python train.py --n_layer=16 --d_model=256 --n_head=2 --n_kv_head=2 --head_dim=128 --d_mlp=1024 --vocab_size=2591 --activation="tanh_gelu" --norm="layernorm" --norm_place="pre" --norm_eps=1e-05 --positions="learned" --qk_norm=false --attn_scale=0.0884 --bias="all" --tie_embeddings=false --parallel_block=false --init="normal" --init_std_qkv=0.0312 --init_std_o=0.00555 --init_std_up=0.0312 --init_std_down=0.00555 --optimizer="muon" --lr=0.0109 --beta1=0.95 --weight_decay=0.038 --lr_head=0.00863 --grad_clip=2.0 --warmup_steps=200 --schedule="wsd" --decay_fraction=0.735 --decay_shape="linear" --final_lr_fraction=0.1 --batch_tokens=131072 --seq_len=256 --doc_mask=true --train_tokens=556300000 --steps=4245 --dataset="wikipedia_en"
Each number is 500 + 40 x the weight over its row's rms, rounded and kept within 0 to 999. Layers, rows and columns count from 0. Numbers have three digits each. The size before them is the row's rms in percent of the matrix's.

# up: layer 7 MLP up, 1024x256, rms 0.17, rows 524-623, columns 128-191
# down: layer 7 MLP down (transposed), 1024x256, rms 0.0886, rows 524-623, columns 128-191
up524 093:473469542498537533535506437485414427557514462588547490511478522441531448501462456499458492548490505505501553432482477549527444457489517494491501549470519539453461563528492404544533523476485520
down524 095:530529490490476497492463558501591511463507501491527487478582532504481515484552535508497494479537445525475427547468539510499515444484546494550486491577511474542495479483461539512453495520549444
up525 098:571459474508560513506507508448509527619519561486605495433478439493494480437488469474522544547494438528493488510530484477532481446471542478474453477510513494586496533464466458524433494512498475
down525 096:472491442470489449530536491533470509433479439546491486527462515534510491588504471537462425459455507483557528446459513529464513531521447548546618496518481536505514517572546497520539477520524458
up526 113:506468470495522483518529450444562618529526522435481487500530492481454413577420479504549458556483480492492493533454532479496350515515475514497493515516484516523539510494503526585516478518490530
down526 105:509485412493495542509544434585505436425520491550517516506517489511563613518526454438474560489485562518488489505511531485504567452534455493477511526412501529523481496493537509502521484423443453
up527 106:470488561478462514444487466542485506497469525544471434650509490500552488483469532525530477492557547424484449499486515493520491501528514427504511488517468482544466453509482499520562534466406522
down527 102:503546482486519499528484515524591517451519506497532503465425515499474490546501444456506449526460510508522511534537460541458498490506497534524458490495460544445551558498506507460455479520586497
up528 099:562466608515478563515558515513538533447509450442480495606534516448471540523509458502502498512538499504397548478446486472435525438485510538511525531510485543418509453511512469497531500541512462
down528 097:438514439515480513483422489500481448515542533521539457486501503463498531478453515547462519516470452456544467512537512461565497496511526485435439536458462546486538462553560544515517514535533551
up529 078:562487526511461532538466544554505505480481497562553485514429520482452545490554470474538536481445466456471516471500467486512522550457509501510457513536506464455457486511475513525652530495469511
down529 079:503532507501548486500536419516475517527535587496497481569461474557448505494431529460401575487522577493525530482468525482499483481460517533513515518506486519479545557472540407475459550478485461
up530 101:505544508519516563549517545507531500506470514527470485587514524472485466500549476477452494459422524456516532529488533493482440499555449392490442424546576503448495456499533540534539562511464556
down530 109:496394509569553542458527553585444575442487482558489472402492516500495498551499534503450467559496520561519453541474467539515471505513445543536538470503451478437491553482483486480511521472479488
up531 104:483468446562501474493521460489577503540410478506581521487518523481447536537498521466520466490526541581520489507453552484504547447555522529534527492497507464502486526546470495450508544505503586
down531 107:478527579503430530496444512495416582447541425502424505489523409446569459493494602445482496438511525507490550491549534509514516541458510499465489488532558536505521474501503553533605474512457468
up532 097:441464533459482458556450523514505532458528544482525485462558467510475480497480466538455528538565532549436474405461521426534557553522504419520457525506475525499507541474429510573455519438472447
down532 103:555518522472468479503495477559503485547523429504616435556534481481517551565546516529544568559410483481529540415482465518506499518571523447493410568563450438454503540512481567499515489538387533
up533 104:502458519488504441532547569536515471551522447482542547412510561440478519544473436508528476468543564533509443460482477537452554490554501523509512529512504569530495451514478457522519518528433504
down533 103:545466480531478412512416412508501515498496527503463487541455545528485537490458482506516514451501519571525545586536510467465467530472465502465515514470488536462499508557481488430480554459509566
up534 099:522509475563430432459449530556538562517535600526558545479475473507485543535509473500545455473468569489480520463491471592413498456514471476471486540556500520586470531490521526560563481547512524
down534 097:506449517412532492570556417494534371528517530528449497472464526469544480504552539486505517456545546481546478512461468521498524501507536542467515452526551463479521499535509554473458546507461459
up535 079:509542504537552544513473523501527518548434482546511487415521519431497513609518515403521551523509519532438529552511557518513519564465504474518525566529476546472522400464442450551495472470493462
down535 077:517484469455527507482508470513476437539531483434467522543555454559491520507533495542502487525456489466559518529473400497467493430470470466479466453479530497506446477529580514465536536526436486
up536 101:491515421474617540510457497441569532519502480526565527499582540525548449503525496514513536514502486537445523487462509519548517501557508418483563482511534522518515476508465428471550490467498456
down536 101:507491571482488526517508548550477537517516456540495504517492461502498541472535510502471509508504435386525556507506484560526470498565460574549461538525465481510546567474448477539535459570487473
up537 097:491468504477509442570550526462455580517512464485548511509618529526472566501543522542585455503498531467541494520547428496437515497498482509523458491476506475518500504449511501498546457476463462
down537 094:507492508441534482434449496513502500502451503509478462400441469520479453488539423537466565481463445423500546519538521541528577519571558565423541511507520491469479535477481581574504485526495538
up538 090:459520457465511525556526488480541524528538531536524453571521458504478474456573489480510465610502499519460495477478520525540535518452487502600494474508494531513528473512539501552542462451477458
down538 093:490484441493441457469471480496474467488404507463464481475554502460545547497470476501553535461521438534559538568473467505504508418527518479488514529505497503489473543497489503516505512444554553
up539 102:504566454496534544558456481511526512535563495594497521523507460455452506509465471496515501427472553466545504487506479504534493437591489453430490538576532511488533554478551524564457472437443475
down539 103:470448485583501471503562488533567473447383481510484535530516521521545533461499557479461492526571464532516470438482546463509569495452539510492522523503427490578451528481477414502495529490514451
up540 112:502540516556550541559470463510390515485465457521536511570485466477541555509498443493555492532438476513450440478512513508510434504461581537543490493504498505488501495471514470453469516495513509
down540 103:451509431431522541548489540517525552606507522506498495531493493506443541405486465511559456526590469529568530405494498553512561492469406533424506445456593478540531560486495509578515390497503457
up541 109:558495447492507504532494473473601538532524473523537544517514517470534525504420483504525462477479569512463496565511545477478477453546546493434542513505498556460487469495487554536475550509509577
down541 111:464535505490446577534532511511457562493474510472486455469490508525472509554491488485491518516461498538493475564451452520553429465498477570496538494455484548480483503474523449438510537489502507
up542 096:447534515495505475563477474552482522477485533495511474440480449461530503552503590551482529576526451498547555530508502497531487527420587487400544508486466540526479459430495487512478518577553468
down542 094:529469516520472500425585528484473475470477466490536580529531535501520527422471421502548519510478563435472470431438534494460530489537493550513450481537510551498481500588500464537517514447463508
up543 107:479511556502501488574500440476517483473473491473525531527573476438536503516559472378548524540474460518446478484504475523534416515529532531467457465484525496480503462582537507575492478461481521
down543 097:545558494473496493433545548477518562461534491494464458422488488608509494554492517513473455450572553472494484550546522558473522492520559449562483451438512477529468501490413527490516516489506510
up544 104:514560594535500582456535532574521438497486556548535527554432478474499455572504544463564448513594565493498473482537515510465485541456523493514524510588486482452517552503454556448508502487522545
down544 099:449523460434495458444538491428544465444507519486449582471510470472533496424512524513396477463520510453542475534452517507527521483523466434522484485487525486600440486484518497572437520526478448
up545 116:510471504531483425490538501510550564565548515464552511502496380494455529521482499463477539516470506524514482453503533604502519529473525440498480506561478533426493470484546447458504534547512568
down545 113:496428455500544507462492535547464452543481523456419473467437452432617488466479408517516390601496464469507434429511531464481456446502446535414499478434450507514498545492517456546403512494568533
up546 103:503453453421505541504488499545505491538384516551562553521368513500469507494494505490556487502525449490511451530420468449519466506446440495486571592530592450442475507470583487500511626517447515
down546 097:519498568552440501491535481475435512506489488439465427550554587413530477498460580511435542529509517455487566456578568497539541480537539527492501455509470529527518531539415507487439373497530547
up547 097:495584465414493554458575514488459440525492536518514513529525530462491537541460410534537473540455534518502487496455578451530410539481519460492562463510502516508491555522526449529593492483504479
down547 104:516414515456500511469519491510525520543486478440449495439501422503505469507543537465493558510563481555556539568500494518455514442576526490483432539450520525457473513454503514522485473519431550
up548 099:510512454542544479526499459514496479493504586491493529526500496466510413526523423457453423525522513536521503468492539506559525441507488595492505430522482513459512476481505462491524573547513368
down548 101:551520431543490506513452591532472470509468422500479469486506422534517607519524533504567525483456515457455491500406427523480437550484498405516501501495511432536557481481525494530514473509490481
up549 099:460499456546566475444587463511408439535575508474429445487575495548489522493512420523508460555515486565528476527476437457536488476500541435506526581515499488567490517520477427487520555562502509
down549 102:507489487602415505532457510469512490415481420499555501463432533524520475517508503495532499509516523463547583518494463476462499566500458492449511498485434549425517559467519573485448532493516555
up550 099:552484497524471519558500471552496581475513649457503516466477466523420476550525399465497553450443483561478549569478518508498440527487518496477460479545535498568555459496460475481469428490487556
down550 100:396462484498566486367480479448449446506456485485492419517530455519608509555444445482532447532608516483527539473516490487516566529488506425552502500442530443478476522514515525508495487523540530
up551 090:456558518526541494511490459517467444423425522525515477498455553519518509507471527510511542471520515468482483455434526458442472537457455448495546590458580518462492546563514407496476484486531499
down551 087:562493508493465494487579505475451496522500452427520546545519472472506554478506504473514478470522545504444510464548458519560500483513480484441508494500449466495608458389546479521512468505565530
up552 092:486495498519480477456525521488485523503507532451484514546446477470543569460466491399499424464448465579541514494480491530491458473531528504533462524514398520442482508524567511458578428471498483
down552 095:511574444480555454476435505529436405481497559467511473444529458542456502507472530530544539521531504520492478499533469452497478542492512470420478512497543456541433532490458481420490523543559441
up553 111:487471451468472520502535435520505511475524543478492496534489522496437521530447538453496503521465443460489471483523552477521494495529502626535507538474426510565506478493525535513479483460464499
down553 111:434558517471473502488436554492511370548489479509507492468476573491449545538552470533543485486536464506524556558568482514430544543489493425472521515497540452455530544500497509505512504481507521
up554 092:518516482542467527514558474434524502468463494529431429471535544505488477508576584526466493508566477531483523518507549542504493567472479569447542522511423532521478537491485521541522469498509456
down554 093:513544533461529517535453458550462544494465433434475505525457558541503443460524425509450481484451573508534454521466539507433520482565455429553508482545531440481441462522539521442551442553556505
up555 103:452474536501460462509507577509583464508521470452466446476496531438532556534535484478485558541526420432546510510509483502505523554562485515536461486521565539511471471466498548571462505469501480
down555 101:470479537480493533460486435446543473506566507480492522513487546557501475503463479525546500491536496550538524473529527481488499517498501508507412469495363512471507519489519487521524455559492520
up556 092:416518525442504469577467515602471476506480530550476556495491495468508529486541538508581523555520530505523537418572425454544474450479460539494594502528455507559516498453499492484519536516545592
down556 090:509537476528498514486491501492536526413549515505506599458490450493462542476454481533520488531533506472541446479506483503485512527482512483510490496531560473543481532513502517547534444517487460
up557 106:509489490411520535550501432547474486488484634505508546466441481553470546524549492531448483518449509471464506504448504512451547419559526497548512544516429479573445592473519536501501494508449541
down557 109:476463448422503458573545509472515496495451510516492448495525459517526481550537515484501460471457517497512546533474480552458449575515500447472505533495500542492551553464477549437467518489493451
up558 107:428511582467581494487507469493490468549500478548546446527490517555514544541492464545515494505464446506441502448551415533507490525492431467458500494466566512483509546567582475459466497575482536
down558 112:449518500492500550489501444526496493547519527509521478436483511516499511558576530538496524473520554500503516525514486477524401483468467505620511517527560472472552519461533483510489436503543610
up559 110:458518516507530540481536519516540464467568493514559456539509512565455528547402507512485486544543479447470612483452454447483536457566506466423445553552449533500516513475455519446510513467538502
down559 110:479539432484413472509563491481502503510441472423445515527528525454427503470553509526545458481501556548466489540495542595498337578507513493519519481490481496497500513469536495513461487544478550
up560 112:520498472473423520510433568492589569506538452560521475521420523498399478362493533449516499547498525462523441477506480425488529530484437482468447472508507529525524560561480472499459478496548474
down560 105:498445463530542518532542438551471470506478447462503552512540541492523457479523473515479510609494520456536512556507491569515434480483500452564576550530451508465503460495511577482542492463489453
up561 057:428545549496527472564529544510467490506575503504451478444516548502508549492518466502487439503433549482464403476520546470571387549524504410506542502474438509445475492521470551396465469546503496
down561 063:595490474485490529515568474453509510540456478484489558433466475473426526490482521558481560529560513456521566550474465557546540527522557563510460507490506482488521504447553501591587523507483549
up562 108:503546479538485551517537501536542501491468533468554588435500485509462448499510527532562467469526475511491508520504477498494495541408463480460496526471476451537518526557471445500532446548479441
down562 111:525472488533523425468532442439545470488537441482523480490507507510531555553474538502399530501453496513525520486531494513503440496497506588496516494455472482519463533521481573449449520511523576
up563 100:472487500478520602463458453463511504469475628537482451456500478530458482565576544519451548461482537421433452525505529527492551463503440514481498488521543430440491491495433539524511535528522492
down563 101:478462442460541509497426530542493488463479489536515577517485466534452508491493561510580544479479528466481507458535461505526497478498515382586466422476465499573461508504538444500449471575484579
up564 100:452524435503485453489475575479565527508474472572503490444499461464532545487475467441470555528495394485547536494492495525512505508422459457567540536443429555569522531484455467496493542458538480
down564 108:585459548463511480485448488478509565530567588501479519469570435516532510462503525538455554512424504539530450484584458408517521499538514546470472522469406487455528512506512557514480489494540505
up565 110:471535499529519561507522438504464439517566494554519401513534481498479531479565432521494514477537428493485577489449455582477523513516446479587590507494518509490459472495497569462492505525482517
down565 112:528511552469539531455479492512530541471506510472482508469412502478495549505379496479488487503474502426526568570544540470449486472528540525443449563540471450527496481501490496493559498535540405
up566 091:435558477502497427492445483499485479575562552483498472501483583538511506528468478519506509459511526480538394483548534459465484540519517446575459449538522435463582480518520518541539521459593478
down566 093:568509522582530531453485530480509540475472502537563512501492484477464494470512562479504489555499480521487597532477456526526536507472549559492465492426554601497428449452457487500510460523499480
up567 094:528445435501530494470441495466498545551500478460533538518441507512538536541537460494520498593451450471549469480502521566508467477545468521485541446480512477482497488563517514467562476507454461
down567 099:439542509509462507458475543541539530486509533501485541538490510498492519508528552437429367449539617496493547483498445455478490510466525462495525500533506501472436520400508536454439386472498495
up568 133:456502460464547515486521556537485584526564533467515514464489512480513429468491479464506514554493465469487526455488482533509474543546514534558488512552577487480498544550530444494561558499529433
down568 137:496458435511657491474586480475456532543481504489466516502432456550427486443507473485542563461497490448552536455458509532515563526458482526465466563473593520491529559480463475480492542529497522
up569 102:503467421529548576511507521503502484539562520562558510466586532439477502545491590516513406554477508459434489525481462467492523499511486495566531509484461490451478605490511519524511476567454519
down569 103:488568487490445458548517468571482497540513562466438508555488548498558534480444412517469520477544505520428521522519494455497528477536562508498561524484476507455514460493504520508472538558534585
up570 111:435504553475503477528455532455521446582497511513519445493509516459490501543551512487546547499484482473474543478539556548533445546497477545496426549475520434549540469511461453542506440503544562
down570 107:573452398493471469534580497531502446511483524486520509477538495549462483431513523527456483471523504510543517409462492483503488464457510493543608430462463518508481605500550494492421551552504452
up571 090:574506493469473519502512487453499498510500483533454531610460498557553493542514538529464481527504481547464449445506558462546487598530447548466484476582538521519511512531504535509602448474433528
down571 090:444525548464440462423553501513501515523505455510524517454484479462468405479505450578505566496501463484495511545543508485462503440447588454535525496445462441455514457540467491467468572513556532
up572 071:494502527477523506447490472473503550510486518569451504495510456535467533493491512495477510523456506534475480488494504487584494515529489486519483569519557531495490478521542481508467466529498573
down572 068:448516464555485435561441534545444468499501575467527494509475511498450466499490490497444477519516452425476516556563608537463502527484504491487552467475488471524514463538533493485490451480486525
up573 088:482513540505477539504527521489543466479555499460456463493475519488461425491482406493537505468532529480532503519437487592522477390540515518549461524563479488504384491538492470492611485542457533
down573 086:478477470484549485444524428483533493479451569536494532466477492581511540485530613448463526557461517546527517539500517471520525582514440554556461480498511476512449557484469479542492494458481499
up574 113:445478485458494526502492427425502404485470456501439575574458484589464503504524484483449521495476469563518560559510531441547488460535496477461495429512511509461542506491530557561570540552510472
down574 112:478492491527543535524485510529457504501522481489506534498500516425583446533472576497518458495579471525474496437482508542463545559444424536497522580525488413530472510538510556486431550498484507
up575 105:443492513403517464469435476507533485531543511565524460522481531445500489444563518510443465539506512527480554508529494490470517532503509560507522489495465486512549522568427485441494487509501544
down575 101:534551528543511527523469509560488486518450517440556513554502521501463514529471529461503538516541458590545504531525519545491444499558432519564430510471457472501502544433532471464521467503566541
up576 088:549519506618458376577541548443470520506513478571477543468531528496507491527504411541522512554530441510535476460524511533479528401447521433500531490493518537558495496499533508568491481511558480
down576 092:513491475392492578451473499477524476530455483472500410576511518473476534517493490491483471443498527461428530503474542493505480548530480495506469501532504492419510467483444461550491544498531593
up577 102:536539467487548480473512421490466476493469553515499508501480565477454540539518447496561481522477480492484442561531503533514590527474566526490453498489600461490472495525562474525580465499485475
down577 097:425407532476503536491510536545592537511537414524533562416546470545510514494416451460492494586546505507559551485475468500511501416497493470459554502471535537488492527493460544570464512516486444
up578 105:474610525500445505544478445514564443582484442492433486481464451465505421511431532516451472566471532430549522513461504520491452437485513495503492532522454521474475485516531489493459457445540470
down578 097:520455495488534458434429531543444531506514530535506504516476546518477521442501512484429476496483493500488484473452446464600546620497520512485490541500540506494470493504498506522566469527509535
up579 117:508496535530441504465541499416523400542478511528438472551548434566523501469496469490447457450477507517505431504502544494455521463532575410532498482523494543487558500519511506459499547439470429
down579 109:443510526520580520449509503514456507555502539490416446593491525429563471554510472445489521535449439521470558495512494507471516539552501544525587536471533511498467524487500531589548403502519500
up580 083:507533506436493499466554514551534456511528478465535483551519537495545500529468454595506404488586523446497417489467466477504507487492457500505434529556504590523515537491512576461518475489523520
down580 079:520485539495534527466465487512478486503548553535496461470499481567457511509489502457501546497458539489487581493510510557420447498490471508513548487506532521453475527503462421545486495534485523
up581 114:516441553507476505520489435383488465483473478543519455483475494551554465551545473507463481493510549544502524467507444583518524518496535497594485515484564498455471479524522428589510453410493504
down581 105:509583523495560533499510487533482509514555529460517532516516519497451563437497503495473561527472488497481455557468587490531478539501458500435493507515473487579506483498490565382490501518477491
up582 092:515558526512534513467487525515498454522442449529524561443496487513493538545520463494479524510502564484494477471528570525506446391476437534480460482528503432518430534518508518483499478487504442
down582 093:534456522517400514477570507450478569536583512448525497493543506503569431473461561543485569556576501491526508514533463514469526536455574508559500422513350469491567511483480425461483540515491539
up583 102:542511440528490550482427510496496505451492595488538540575503575498503505456524478473376499512537587495512414549505518457431448485540571501521535526492512508467487613456523397570520562427491505
down583 108:456460553460405576487519444595453473519470447485468467465483470477451510506492466471523496456512445528485529460469507539516409507590562410506528498504511543488559462544518504501462412565480580
up584 106:453496575521486469530424551513447457533456508567527488512534494507481481524503489440540524524485541515580483602519488543457515492559501546465486502514549555470477522468397494527555564462538493
down584 106:521453555523506479555463477450495472473497497455489464435499518458504461489570501578491495475519418563480550513564466494538589490482485465524503454495466515546559498443536538499509484487454496
up585 087:484481436472540543407481449484512481444535524471486453534470506561488478498410469449494500501462511545522525589503513530434479538513535414499502582524608534517439597475501547466554351541543522
down585 091:400512510501464545502507531504509462514464485521493538417489533500474483498456502466524481487521523563554445494501482514486477509417497560523558608543504417504392523535511534524510507402490488
up586 102:495473521605455470504476488492565534441549484469468465490501406491449505513513514491513437480456518456459539492458540537494464452462431513552515520474466518490554484535498555559510564577438446
down586 099:459473448490559523552570458461387446561471486513511527543462581520529529515486427438506442495557532547512532448508413420493515499595530450515475494516486536520468468437490447521531469468535564
up587 109:452498500486520441479488505552459462500459511524515565522511448481502518483482557537524570618500579487500520481440578406474469441564527471485509463528515513443495484526501508474515510504512604
down587 098:483497495546545516459547539489458531508486512503487492585498499468540502485523502484534536491472518520499509539497451503505509544527504540501544491479471538497456384501388511473576545532447466
up588 102:491548494425447475444546473454518492458499514424526485518567559503454498540485433543593430549495540401535518499515456469509432582562450505452437494523455443507464579478527467549479529484512496
down588 101:493486576505512513517434485579487495501474480573458499516465459483572479520491559481476608466524521585447496542433507489534555420489515520569572510426480512485479445526470520443478530543540508
up589 096:480521465425547476492559518537505494557574557580528466492436430509566507536446485519484503541488463460517485532464484539476542548493496514547452549533507519499434507447562472466432477502468526
down589 093:487436484555491500453484497517533596492529473461515499474496554471452515463545517506460505487534554535440520485516501481452476472527529500402457532492533519527500459517457426552555479519517485
up590 097:492470402472509462524595541490466534471484591483518486500500480500483536485494487457470468447437480572509553592514438493437473506454494485459453537583438442502495456448509511523467560472533492
down590 094:556523624530443625519450505491464559447512460546496517473479548421491465502495497535481571552509420426532552509478510536539526487538506462577505482444512575476521573528503466522504444511462454
up591 100:460611500448447564459505426454495590435462476477539482462549438505487463544544536489564489478546546543479472500487557505540550483504542474526468463487433474448523416490471540527610494473546485
down591 098:504454599527512539537531470424542440432541579593504483519464437453463454506508507554471555485505477499457536525494547481484494480494468428478492559521530517498533513539491484493432523537468462
up592 110:478507507549430519481480567485560502530529455440469468603499474554492468564546458513529533557558461512384519484581497578459497493498457481521421485571550469498525476520505509483498566532492505
down592 104:518443472521569513514500554480542470516474482560541564492497472487530542382470444461420565485487530540593506477474411490501454490543518518499564529512541467480478577495484448579508503465495501
up593 073:444531515412479484446553460461484453509520488423491484496432532499514467505497566484499527471463564498562505543556535521403530465479511504523527458461489490549533504501471468486514521490494494
down593 075:535470546552506512508434587540535545556521532521536496471582516497539540470522458552496440548577477446432483496501446493534505540493539502536466497505507494472489461578483537522543509459511548
up594 100:479437515532478537552495443481494529489553482495490504477455487487510498535551459479576486532438571524509498450506526554425586459472524489561521519461535482586480532502399541553521524470497499
down594 094:497412458470548499502522564448505510441455545516465499529524529533573560529483547535537532495526482448534516507512496462470509490514510512473521478523471484420481470492585500470448474407546505
up595 116:513538552445482490621508493511523488501578504554542471408535501493531463513523516505531518545502580382477487505536476480487532565452503485508499413536492511479498503511506509475519554490510472
down595 112:445487454516516518489512508433467465587472434504464577513474482494500492562452492444481557463484487579480524461530531500475527506560541585538479516447427414498506519441488433519524533503527518
up596 102:522441517453483539567490565453560453522492577502559521496465468560483469528510484522518499498469444427493463617553483453544447572496476550467511544495466453475400524461532520502565477536455545
down596 097:532590446550497457511516494525459515466520425486449532485542479535469502482417504501470493509561510483517528438559506509530517489480494527474524405463512507543554459548468514467480440494490465
up597 108:461508509517507566505521420459492526485528550507498499463553537471507511496517514533512576466406531508496518546573490520477511490584527544497514452531497475496457477532553456504565551499521539
down597 110:493560527524540450452474489494478518495525487497532505557527444505552556499504501550443453536475476514488492467527496449493499521479548470482511529492494452506451458470495505478453448467400442
up598 099:502490474520547490425544450459525493502497427517521489480561546493529513515472531459416508486454527488457531518486492476553475505515545553537545497510521545506462570544463531466512551500558461
down598 096:534615534476403507479511549528510456574426485483448583462488561531487495463457488479469504514458502542452474516501518470538502505483471521482480497526463499445559499476509459515490530503477558
up599 091:467578441492452545466553496501501502503457538466577549493541472491539488492512534438543513535547477418479529507406547547476456531512433474487519470557449543563537526495496518532462524471491476
down599 086:430442498472513423547497523541513459486511467537489509536443451462454508475455480486446486500501567480466429456496468512461529483488569495524513540532546510477485498509436460518466503542516529
up600 100:494457457473512498443446575530542460420471480516522556444513502456532512542445510509500488485489487377450480499521514441480507562497529483530475480543503514544514514526507486523508489470460529
down600 096:498494485481552458492494506496507478444488477510514497499508434503430464547574504464475489521411509552521500519527483521465554535582519510447549535486567378586505434546477545476476563454524467
up601 084:529539478467558524502455455440476528502484511510530596574460530517549429511531502474493485453498441431506453421480503548438487448499492383582517554507563475526427554567561546506511529495464498
down601 088:526492523514518466523486532564371457478518501516485470476483477532423610483499514611474503453496595523484469558570572461523544492466526516498495547553460503563559514471478507535371504543539501
up602 085:445524487425555483539464474565472500540551530555472513525524492481537464518421542506523497417491520455565423484536413540435496483480467473544577566502485502484451522541478509504457592540545499
down602 085:494515443469465527483544530564413501472488573562480501502459532443488515521502475530431474584510475538479547518544480510418477564502477553530479454532512497550536494503401433451506449513521539
up603 101:539473521489461557515617502459525518522562476533427454506542451498479494550471483495522460476549481519488525459489465419543462501488528524436560476503497554439473502529494507497500469536470472
down603 103:560548546495494446484408506604536465413490491494454546521489504533557574480552510527488508514494517522494531523496487517504471472572455526486465574504503547500514465546484517479508510558581476
up604 103:491517482528514415531505496437464551568534489506428533546461468512538479475477425505545523486524528467498506473490539428514442491465570492469507468505468487480514514497507486491447487479495530
down604 105:469485469515507554492538549484542544484499480451509489543599472558556490528490514438504447475471532522463504410563500461436476452497475431429469481510576516529470485454568570569589480563565454
up605 103:601549528503565451405528531483494490411437493505468538480483463556513515514478475531562505463475476561596604561479506501439496521521536425476473541493486491533530528481468450420518441549452483
down605 107:451537520540439561552439589505528458558516537514571503548512507427485566475513482486522500468482565499486469495507542508411448506455528501485523469496463471507516401494475580537486544495501528
up606 103:477494593522479581462440454506543523394561447591512473488516478420552493436490446509504483492523461481593513477496533622482486507520519496520582460496507504458532432524488497497522564495568419
down606 093:518593463486523506469504511456509538514507516449506495580499489514470515542507591491496556437529542481473512511485460473533476453520498509515489484474494501506517609480486493493476470576485516
up607 109:516464561529524516452463457505468458449585441529542511534463621463445494490515497541495535487534480478519518528488530434548503449519491541532539480606477499486448565436525475512451565479453472
down607 107:447453530511501497495542462512450460517550411496491526506468551534458481500455440560442529505449506465492502423569487522437439580495568560519466492546478512530569505536477504457511488521597511
up608 108:546557436490466508555462442520552576486491581493495524511549472494550437477511547546501500453438495541531490521564490460503488481523454560513453553482479491449517518559479485529498551473576542
down608 103:460417548457519566490523482477475457506490396502542465465502463462479483505470421510518522504501508489525511511505550443530546540528541492491507491465433503480488544421581464474469436478430489
up609 085:452462499493451424494497481517537512505466532466424513524449538514496557491488556492459456510546396443513503418563587459534556501505551501478517496494469529463520545424516454516508538527508512
down609 087:516411516451510475494573469499441553581597478524487442448540417514543479495547493541520568480503573499517463556524431525475454475486532556512475497404531411488555464521498466445464497527470468
up610 093:475474540472495554521488494542522566468524468538487547516523512473484537443533467483503561491527533507461491525501477541515499516532507519540496545498543501526563483479480422492567438496529536
down610 097:509469476467451501523575555491455414430513502458589463503469476531554495479517505512449502503522534559534527537576523534462512445487525470545535463464432540506505567542507522547461538467464441
up611 096:520529464541583492528480454501444471556583538504481504542531508531554507475516569445534458573482581543429499541506478471493474570485509524560553495543452479437490530421522379572499535499479494
down611 095:489488591517522524522513483478550585494468520493529482482507491460427524445518485500520481437616442394525493480514511559450504545506485432485456557535551509508480462500457499469474474453480464
up612 107:508541460508583502543448436507464551529487464565505505562532525529552505494528402440531633441493442472517518521523506543525491440452517592509512526437503570474480498549561460477555452507387494
down612 102:430453523466476526394469479526550544497470550436461482538524483483535526535502551507520432520509484475517508481522480451508478467495474475482491483505518383557469468500491571503532471477533532
up613 104:508458474547539529453443526467485503437547530525446524525499531511427489450513561416447440498456506487475488482556478565472495466511483524516546456592576462475504554509476453542530539478526465
down613 107:456514491630449500549551523474499506488528453522481485457480533558481516534531430484558481562425546465519514475470456549528545554491455449474500473447488488439519449524518486459503467433467484
up614 083:452464499483558460480511478498465496509500536480501535486556556520431626507515536459507539477485497505491458428483506421472500571466494477541547439540387580547587562454470548503549567482496507
down614 090:517470555569460427499481437411492552465546482473451453515556448493484458410469415514504491475468504518555518456557506493500490479513545507531476487447485557556541509433492488523484564464561474
up615 101:556537501431574459474495556476489496468495572570490623486504515503486528435473450455556509439502475495534463411508541500518460509494497533594433472619496528504521512435514518551483508564503510
down615 105:504444412583453476490480499517500440519488448458476442473506480449496502502471542472501492510514512387495552640537481451506510572520476433470556520503430494486486505466549493463438533557442552
up616 096:515526441491406526490480499452497527491434536499492480460547543539516496420524484482528536510402477472490490576495566506499476475474505517530463522519525494547524533462473532520456517537427457
down616 099:531429586463470528578506534537533464557525521544536458542488495508494533521521476562505456502485490546522482442472466454493476502550448509511545508545505486440510493497484559547482465513559478
up617 119:496483451523438565460460495546480485522472546529529435596543475576524494588539540452458503490502503516492480499541508479520514488536530473447484454504463542491408437473545492510546519533518473
down617 106:605505460499584479480535503491494538528489492471473557502521432454517513456505522563509498439518450461541567635472570533517477470474419507498560551500472495541487573500438521519450429580499543
up618 107:446487539506511537481526556489524593468490482521543483443515479523557440533527524472451523436461528537486583526515529460474537550422507557528499487625550513508511537510465596471504521558466505
down618 112:550455412543438450470519407478497470480617502542533498482498519463466568456479489484501490532556511501520443523459504523485443507511588436537563535438465517555532478509574459508439480515511499
up619 085:505533514626459462471516478602519502489485544522487409462480517547531480519479403562467541551564527498442512473567499466505548492601510505438540522575410512523536546531495524518536521516442549
down619 085:533463527403513504485578512411488471520463451423526527468555482480490583468527564373525491501471501442567512542450485513564503571451521487578503501435533496463510501505546532509498511441605480
up620 104:455493526510479527493509555591500428518464529542496552475516427449568554528555400460532478552470448557526466479554512387610604425497490490523587502464445418515516491501478457446495516519430531
down620 102:543418443521432480495471432441454514492539493524484517539452560472458453498474571522466506470470559457479532514450534610512460499527493521487384520542508565448554429536526507551503536463579531
up621 108:450464475470528448475421500505582523484586565484467489551492493435558530454432464539530508555547490558479481517545534495432491522555493523494568515501480497456435490445503514489465492491537540
down621 105:446516497509567480484480464489521488491465496531513374383548425489526467516532440496504475501496515472599563480525429469467500525511496511493532522436484509471434497496463491483490546515507498
up622 109:471424555519438497533445440568506508598508549447503532520534528523520482489489516455514489492571554500428558503521577537448536481483500588524513494527482473483504603511554524384469533541502534
down622 107:432536501520493557503540514490512494469508441488567467463478496463465536543530537543517537476513495540508467503525490526563532494573517458524497505499434534518539380509439453571434506498445515
up623 114:455550480477519536502508507500469530533541501438506528452541425456440518469542524490416511483505514458500486481540526501524430543497569560501459437492538451470430495444508511475499494420497482
down623 110:538458473520473625518498508495483562479436510531489530467454540512528518527531508532542457505525516494519518523529515518486500426510480431439577527489465561495493485519444410507464500520533551